config = dict(
    n_layer=14,
    d_mlp=512,
    positions='rope',
    qk_norm=False,
    attn_scale=0.125,
    bias='none',
    init='uniform',
    init_std_up=0.0337,
    init_std_down=0.0,
    lr_head=0.00601,
    warmup_steps=200,
    doc_mask=True,
)
Each number is 128 + 32 x the weight over the matrix's rms, rounded and kept within 0 to 255. Layers, rows and columns count from 0. Numbers have three digits each.

# layer 4 MLP up, 512x256, rms 0.134, rows 251-350, columns 192-255
123146137173101155124160130140091129135098114088195113096110158146160139126131165116084087122148093082156090106128112129163102107162132148148119113124140130094165067162103101100091135083120099
103168187124143114096186160141098173134140123188117141122184225110135126189119109136128090124082123136105200129144120095058129111136079084148187140140136145138170125064115112167122162141136090
105167108104135097150142071147155153111157177112117154140129133133147097141038169188146132114157071125115162147146208202048158146089106118097159140118123128158177096065101041161115104152189196
045120122159170125099081103115106056136155090085115177077110127176052136103134088142115065094120089169106126111116149116127135127145115154138131075173138090140123154142140119155197099089146112
139116108122115123104157156100095129055138122070112139082093151117105150120171103157131134087136115106046079126063145107120117084175105133180108094101105154129179126113102115151121172104078180
139112162184123095140101107129081126176191165145151131148087113082099147129132148199122149099157144171107051085088170145091105120112144157127163157158135161118130178153079085180144122062067122
090150182170151140183106083108138161163116169159183108172110123093139159126108126138128154131108080115110131162174125101132117131159148151122167124114206105101164159109151108177173099131096110
158148150120138153138070151140174193087127193136127154089158091135136117137104112132140111188147113127136150195156098158134174140163125157110140149108154154154154168145139047063100109161109158
160133068117178107156062057146112125110164128139094118111117122118135168170056146131129117160073144122130126149136095087128153114100112173164188111098111118105105143147107166205185136181098164
168089110166076132120118144097106157090101158110175091136183134128109122151126185134143138060139102117129141116148165068069124137137131136109167133082160083148135114149063163103158083091138133
138089129179126070128155041113219114172118120114094109122155193114156120115043114165098102160135091112112150121134108153091067120129119146137154108154109109115068138051086174166085102126122134
150138148188158087106129116115122112142171064092176202121159096138190094083151095196144156122162100161119182147122091143081084144124128108097090158145154078101084087149136132158151114134089143
100129067145137050112094113139129192117116070128140123149156145076140144176130114094152155166129141081125128074128153156109128230075125092156136131120130154098118131106106092144155091145113121
143114113105136105108087049119135114117152156154115095118120128123096155193119103140105125140111196129076173101117111129102198168106112061135106082151049158140136121134094054150112137126132074
124108144089170100160147190140119061113121134136096043208167163124156082070157137122160100117160093162087109129142124135117115111197148107118128130132088137119136142132156153099095099174128112
086094111112106136096134100121115124118136102058169110099090150062110145132185106167110077087154094129068088096171209153148189082101175112145134080114151217092153109171151110129147093161147124
099125103092126079130108066155114115086138101071117000088100165120094107111123136098135115107084141103143065082115148117153096105147240175104127082152082145065120145103128124128123148092059116
146114164111097115143112143089185105163078174200088164125122154135037177102164149194173137180139150168121073129138097141104105110186123097119144136140114109114139073111133118226108096106139139
132090163163156084041102150092080143214129101118138117176158078124116147131132108122135133137138103086125158133088156129113158160168126053073121152143163139129138136141181114116124113135129154
187138109168147219143136184151160151104158130174101131133110132121110157155190167141137109164139143159093165089162142134144124121070158121119066085116068101098144083120137091074121114150111110
142164096084232179080119115158055164124131179143119050126093165116155109086145089091145097105080118134133171141133154125144104083120134099122099140146142061178068115148137131104091154100100116
145139091142064159098137154139202134087114136116159192118125078148108120143141155165122125138144137183122138135115089100099142159062115070112135096151163131112135127174117136097162154167096149
102147116150126169092067143145094123179088096169088135141096078161127143136115129128182159165155110121158140130163104149151140121150084088097129127092179157123127152141084122103160108144051165
131181135137072084043091103168127130149144082091098144117074105114120118033096139143084154130071108119099119197192167178095080148072131145151108109105130159143144135149109140149171154133161142
087130091102184114140096143151128136141101113104119161145130135137150146165133140138153107156117104144129178092095100150133072124101173137132101096144189129146161156120151125161131118132134145
136134144071171123153103116135089144177099136060084157111159166095140151140150048106092120139125154177143096127178150201156158125108135142112164106153142107105080160086137129201104103161139088
157182067116168152118151135168119120156187094120167141129167105173109138090126120107120175156122113114141123105157098108190073119115097163140037133087113116193134114146130065139180178153218153
114138094156114221149140128129162099107106167116139101102168083122142186093159083091117130169116158088143133127155114098109056126145155080106096207134141101127099171185199179140097179099144102
116149156157114157132189175135081106186080103149122166072129149084144122154134068128115138094118116152094137102181144103160143158076085197061110147087183104149147180118150171080095154212143117
154113104132181109167082081157095099117114135174138162153043126081109139153127161124107110117164159112117117102161101152158159159136081090073149121151118139112165125155112148073167112138125119
087126089110132088163117190123137090104126141155165135111058102109088154123129141139117129127112099225118102124104212150136140114145099100118108148181101148099158112119079095111190113178070132
137110113149109154156100123117217146176101082144131128151114133110120135140161157078152098096116139036099073094130139142134117172123148091087085199149168083217158098062123164110148154134165151
158134123133138153113098193100150122132103135100154091125095132100076088112143151102125116139087099137105097101090112145098146106128146113130151096159162143118167187119130177168186156105108190
124177091101140145145083097103095160077089120102087128052155190101108126128085129114170170162130158148112070093129118162159100158106101160164127183111121172085103167138107137096144182130094100
112149115106168102134134108084086125147150130153163065119094071146125101102087104161076112156156074117122103139196127139109233098113111088121180080147135070132111110086170086127135145105169113
088098207150087145088137167139127052174114146111143187114119182099098193130131168156112109086122076140101096098116101174133186165184159150093126112090093168144135109071125168066133105115144090
128144108113201129140098140106160169162150126077107073135099098044107145082142103130139114139153154079148175102130091136175126140131167082161127155090136119148130152117138144114133185068161130
074043144140136106119126147127128180031153123126129112154114116119111104176172137087127154135192097132169141157085147170147164119095134115038074133144172126101182139124112111178115162229106090
133143063099133138142126162111127157126136169143142130162145154128148154150116164101114136138143114092164160101077106117132061142108138147149121127159041107102081115110166145094145093179085107
133150077092096078109159126121159183080130108075184069130160185135067150215142078072072114161122127094096103116091089146132073140149102197095107082123116157121219119104171165112055122111160082
127162131123097133152090074161129099097133107099125160115133147082128099127082077113122184141096167162193150153148101114162130134114150213109163114145120068098094091138100132110164095178136119
112068091161127119151111080159159165093081128161142100127126090132107105130116115117096158085074145167141159110197163074076138138127117118158170125143156065110112052091109151132063203167160156
136150119109130153150186132168121168124126138130123129108113094152196131123141111093167170118090160178080166179087077124136160171099125099066079142136134106105111142089131105124192117193112159
122213084139102101101179104105125101151091082086097125174147181096115183113173146135107187084123138079136092105163099137163126187151045068142166105107123113160187171085113108035119094095159100
086087153166135107098124106122137157139170105234109139167128104114089158109125098120135148154106050109129090172085132151131071147098129134135195135167121137186131153126059116205143082111131145
156132155172089111121134161163181139093125138138101167165112148128117183099134132115163122086117086129111149124108108097103173147112113085097122181099133074142123160114112163121139134147192169
141121134108120145107149125135079190091130156154180114089157118087099161196166087157132095061165107126132077105082147111138061156155093112126156117168154130089186143149132101096086111120036161
084168209119124107123113126165136116160197108110124118140149142126184123102096142109123129136088140148157114133164090175129160190139140139076137129131158155131089199071133123110093133072128075
150140078186097122110101151109109105127121143170110127166141157072107169103155091116140152161112161152137184063094026212180114205107113120114140152145152153083141091059120141085154121066131129
088165169101110148130081142127118126159142138141106137186155129112136167115147156156113114099116182184042151139173112077084068040121160126139123141148126154155137127111110105125122159168112121
108137094099116152068096104136096118107138163152137155064078183154130180095168066196092166172104140064107164167105153125132092113167120125125151120134129194145126140106180162150122128096172098
140102097102094105136095144148100157091086099092112118160132109090081091154140159146138169065107136091097139160108141147138162165163115117134127148109172125083084116112160157146127079135127124
152136060104117133148131165121138093145112091133088121123106148138114184125144108131140125119133094139107142121173055082103159131147114149101169092146133101116120153120047125148097125153074171
083192057137090148151123101121141103145127148089110189162144153133159160121095121106140117069099120069126120099111129095133117166147174159107169093121122160115122123137144107148152129120070126
169129144128091099094119098156095153110127154126137083128106140080183094127154109129129099110045129162158166149120157146126148155141085118174153098094154084129085126180102150150157093067083109
158167141148079122178153151169131111152142175140088147147147143126082080095111113088139093109151181129108155108138119166217112106069097149138083131171164105133060080147137137126127095140126058
120157195141129192098160129119114202211168087131136146112078183145149149127086129145083111119125120068034122126161129091107134163155091138173162127142159135127123133090157152114130142083078116
155095080132117106134130141120181116137123165162100145166121076129114165148155150126155186086169139175159126115098123136135084132177137101136062216098173135169157106088147056137110069098129162
110095136150095139196177176146173080081100168082116125126154113141110151140130067127096136130160123167131177063192079105129142088166103142137170123126053093142112142168122122161118153118160159
181139128146145081147186143112144138058125124099138114124106143126113086110093120130095104090152119127090205076119106119150129158067050149200082156115171121101135071106096152137120141103152092
127154084129076115104095196125080127095125088141109203225076076170096117105147087175173099167176135132075116093025122140107111084128087095090130173104081159119141108133118107119145138131121106
169159099109109143144087063111093068205158172190134124073069133100132098157166126062153132176135123100139136148140078062168163069128117132081082138000112099154118097124159139075148086145124169
175118197150164125159136070125110143132092151118124181128119195102111167104128155142123128185108142066149130099133125077098101077078123103136046055123092007243148147118145154129139045117141074
176122119136066147157088151073142139144082159163116199107144132137159159143089149136194132158132181121119117097096121168152120183082161100081093134122109135169124086127186093111090114141128146
092177096155132179140053166065121154120135107149130092121095154157161133178146123146125139122170162147118094100086119172099128104140131101072070133138190127108163069124094176135120177121116140
149109139093108093183116102109085095115148111100127119119119123067139098138137134099189172111129125088080111118198183178120083101093120167193138136170132113197129059157163118088136116175112113
157136110124132136103106130116137111106148149098118076139064116143094097156135149165143153124147135173084137147104086180098112183151103102145094045171133106149109136147089127067109173173064132
120132172119154164122112112139133144133160160147079162117132108190158188127129119115180130132150079116134090102162189140104142215140186133164147087171113116105187115146110107167031176156103108
129155191191118170131163160157138112095145142115099154135106095116114101151093194162122202189112131180107104123132135135098200138121151099120087094209137092155167088081119090126157139099093152
116150153145147173155140161033181146161165112174141129128049105087126190139092134116170140098169150150128136102123158151071157096135126118148145182116160123127110177113123111133149111149117085
126109189137087168131128146146131149095172061155117157062112142113124092123079153139106184087106117129115086152142154147120136143091138129161173083152109126150147170094188179148125116120187158
159106138125149096106124082144189067125133110101104217128071078139169108088129195128098150165114099126076118147072116142164178112154175161099099107143152150156127121133148123169144089091144173
081134187104114100177057109172110043149171190096065143136106145112143113150186174081166134145125114102108126138120141114153078174157088255119078153137138177146179093085092101142166158087132101
112060111084161141102117136122139138129155127131080159143138112171153097115146107115143132122062143108121151157111074171110103160129088147133133067129139138126111167149147085078140135151132130
157106097141074143082122112135116117123073108137043157109124145120105125144177188087125116079102115069154137087176175142112122201107184176079127120103077143104181151095179186112088165054178142
106121112165127126151153119080076111082118142120163168112151172139120065185153090134103167102129154147139101061133175130143112130120142088121094107109109069101080128135134134148145130159157120
136126053125139104129153162131073139175108142129146080099117110124161160119128110107116139133137085107202113183105122118114163163140154112162179170162192105119084080139134077116090133081094121
180110124100223123164191048122149095110082184131108151159138079177167122165089087130117154122136127149117085085108089134070144099120139223092122069083142116063142115138142108099143095098175117
137150147119090117155117158156176094103127181110078109105112096144187144169040146135082114062139174160135122110145098231133110153155120117151139090155129158072147167067141095132127115131181078
174104082089108115088124124116088107132118114157087110119135240140118122124170174145155082115101078112104119125104111095177118094109109119109103130169095175134137091209071110083080128160127131
078169188087140146147158146147074124129196087092154097190114139126119123107138154115168116174134114124081132119184078140162102128118133162085154129124064135117087139146150183146179123194149082
125149126133119171132144089146144112179109178154124124105103106192150084072129117104113098124107132159129129156123129165121126139133178118094091114128083114140165109142156145082172117097107137
136119130162131101146099165065125087160093117109143102147167116133132116104116125132119180120161136105062125122110156136138152146095145105109067125103113160097081115130098157094135122133104106
148128162047124134173180118133150100094130119128114102146072142136123134079104122131093168162105138108127103138071072147125153148135149077075153118106122122179144036128116156183123157106068188
176166107122127135124165180144083126124076120138153117134109128125105172090136142116068078107124167111111130167068151115119135129155105133110152107134159130181155133136153154168126173104188208
191101086109113111138196122174077115128148199149115152098143149178120130154102134166109110181120092155177094050110124147088072130105073096128093103122112119101140141064151162129145195164110092
063173106102153216118123117139116152136120162119091136103151155141097079095103175117151111154126162105107133131128088076129120138122155131131113143158148103132086146159149134167138094156148182
112122105157131151137172085068123164122105125135121149125086105112134142089082142133117141152131153168120144098058128076103113161066172124149111162120148150173114157096141115121098167127107072
113142149138109165102093165124147130121064177144093159173131137120122111134109164134129146156171123104136132103182131124196141125112128200173144130131136145091103102120113143139158118134185202
112116121153120123149170108134114027073097081106101169110161092053097103043155107165140086162131109086167133072140137181112107096115127117145122129070149163077172125145143182085146120062148168
098112137124069117070097062138153112143115101153212100185202151108201128100155086124163145124113159133119096107065119141100140101105067160108133106155084089119095127133045133112123098196147127
153081154108139138075079079135117167128113121106104103103133168037124148105148180108037121156139168095085090103139128134118128113122061098127078097139163147124056155192161123021136118044097131
086162165106127107098161126108136124122150117158078082092127115119130097097098181101090081114000186150130188094128106098153154156101128102109144116139092125126183115113145162151097135126146096
101199072191155109128062158088158164086150178177078118139115147092170183190086136095095118110129115175139204147104162071114201170126088171140087131151131061074072098130174129116145166105114179
155131115118159121129083169091176133061150100121137066120107083075158111177182156131162155129172167120125064123124137158101141134045139095096067129187152117134067141101133135103163142144232099
136168139158117098084144103090144124167139071161121181055154082118109169116116176157136115132101130159150152122117105107143127133127085126102123137170102161100138080117114213168104015135145182
082199120123154103145128088133071159095121151076161087122125101097134156149126056114121113140137125119133166160126173122122153151159107117151165175164125100132121135159138159115143087100165120
074057098114116144149144088135128108129155164139115117135136069101064120146102146118159170124192126139165147092112176163103085068153130126102111109097144100151191165126166123095179168101110132
155146101114112142154113089106126141125144103149129153104165111077119124154108082137179129220105064200163153089102156114050135078122153118075166115107139196073129092139133163128152138162142169
099152084072154070118102092088058160157098167082125075109144148132082085111104083042121142096120161159080166122081216128139124139079131138163109125138134147113153109145136154073152158079133160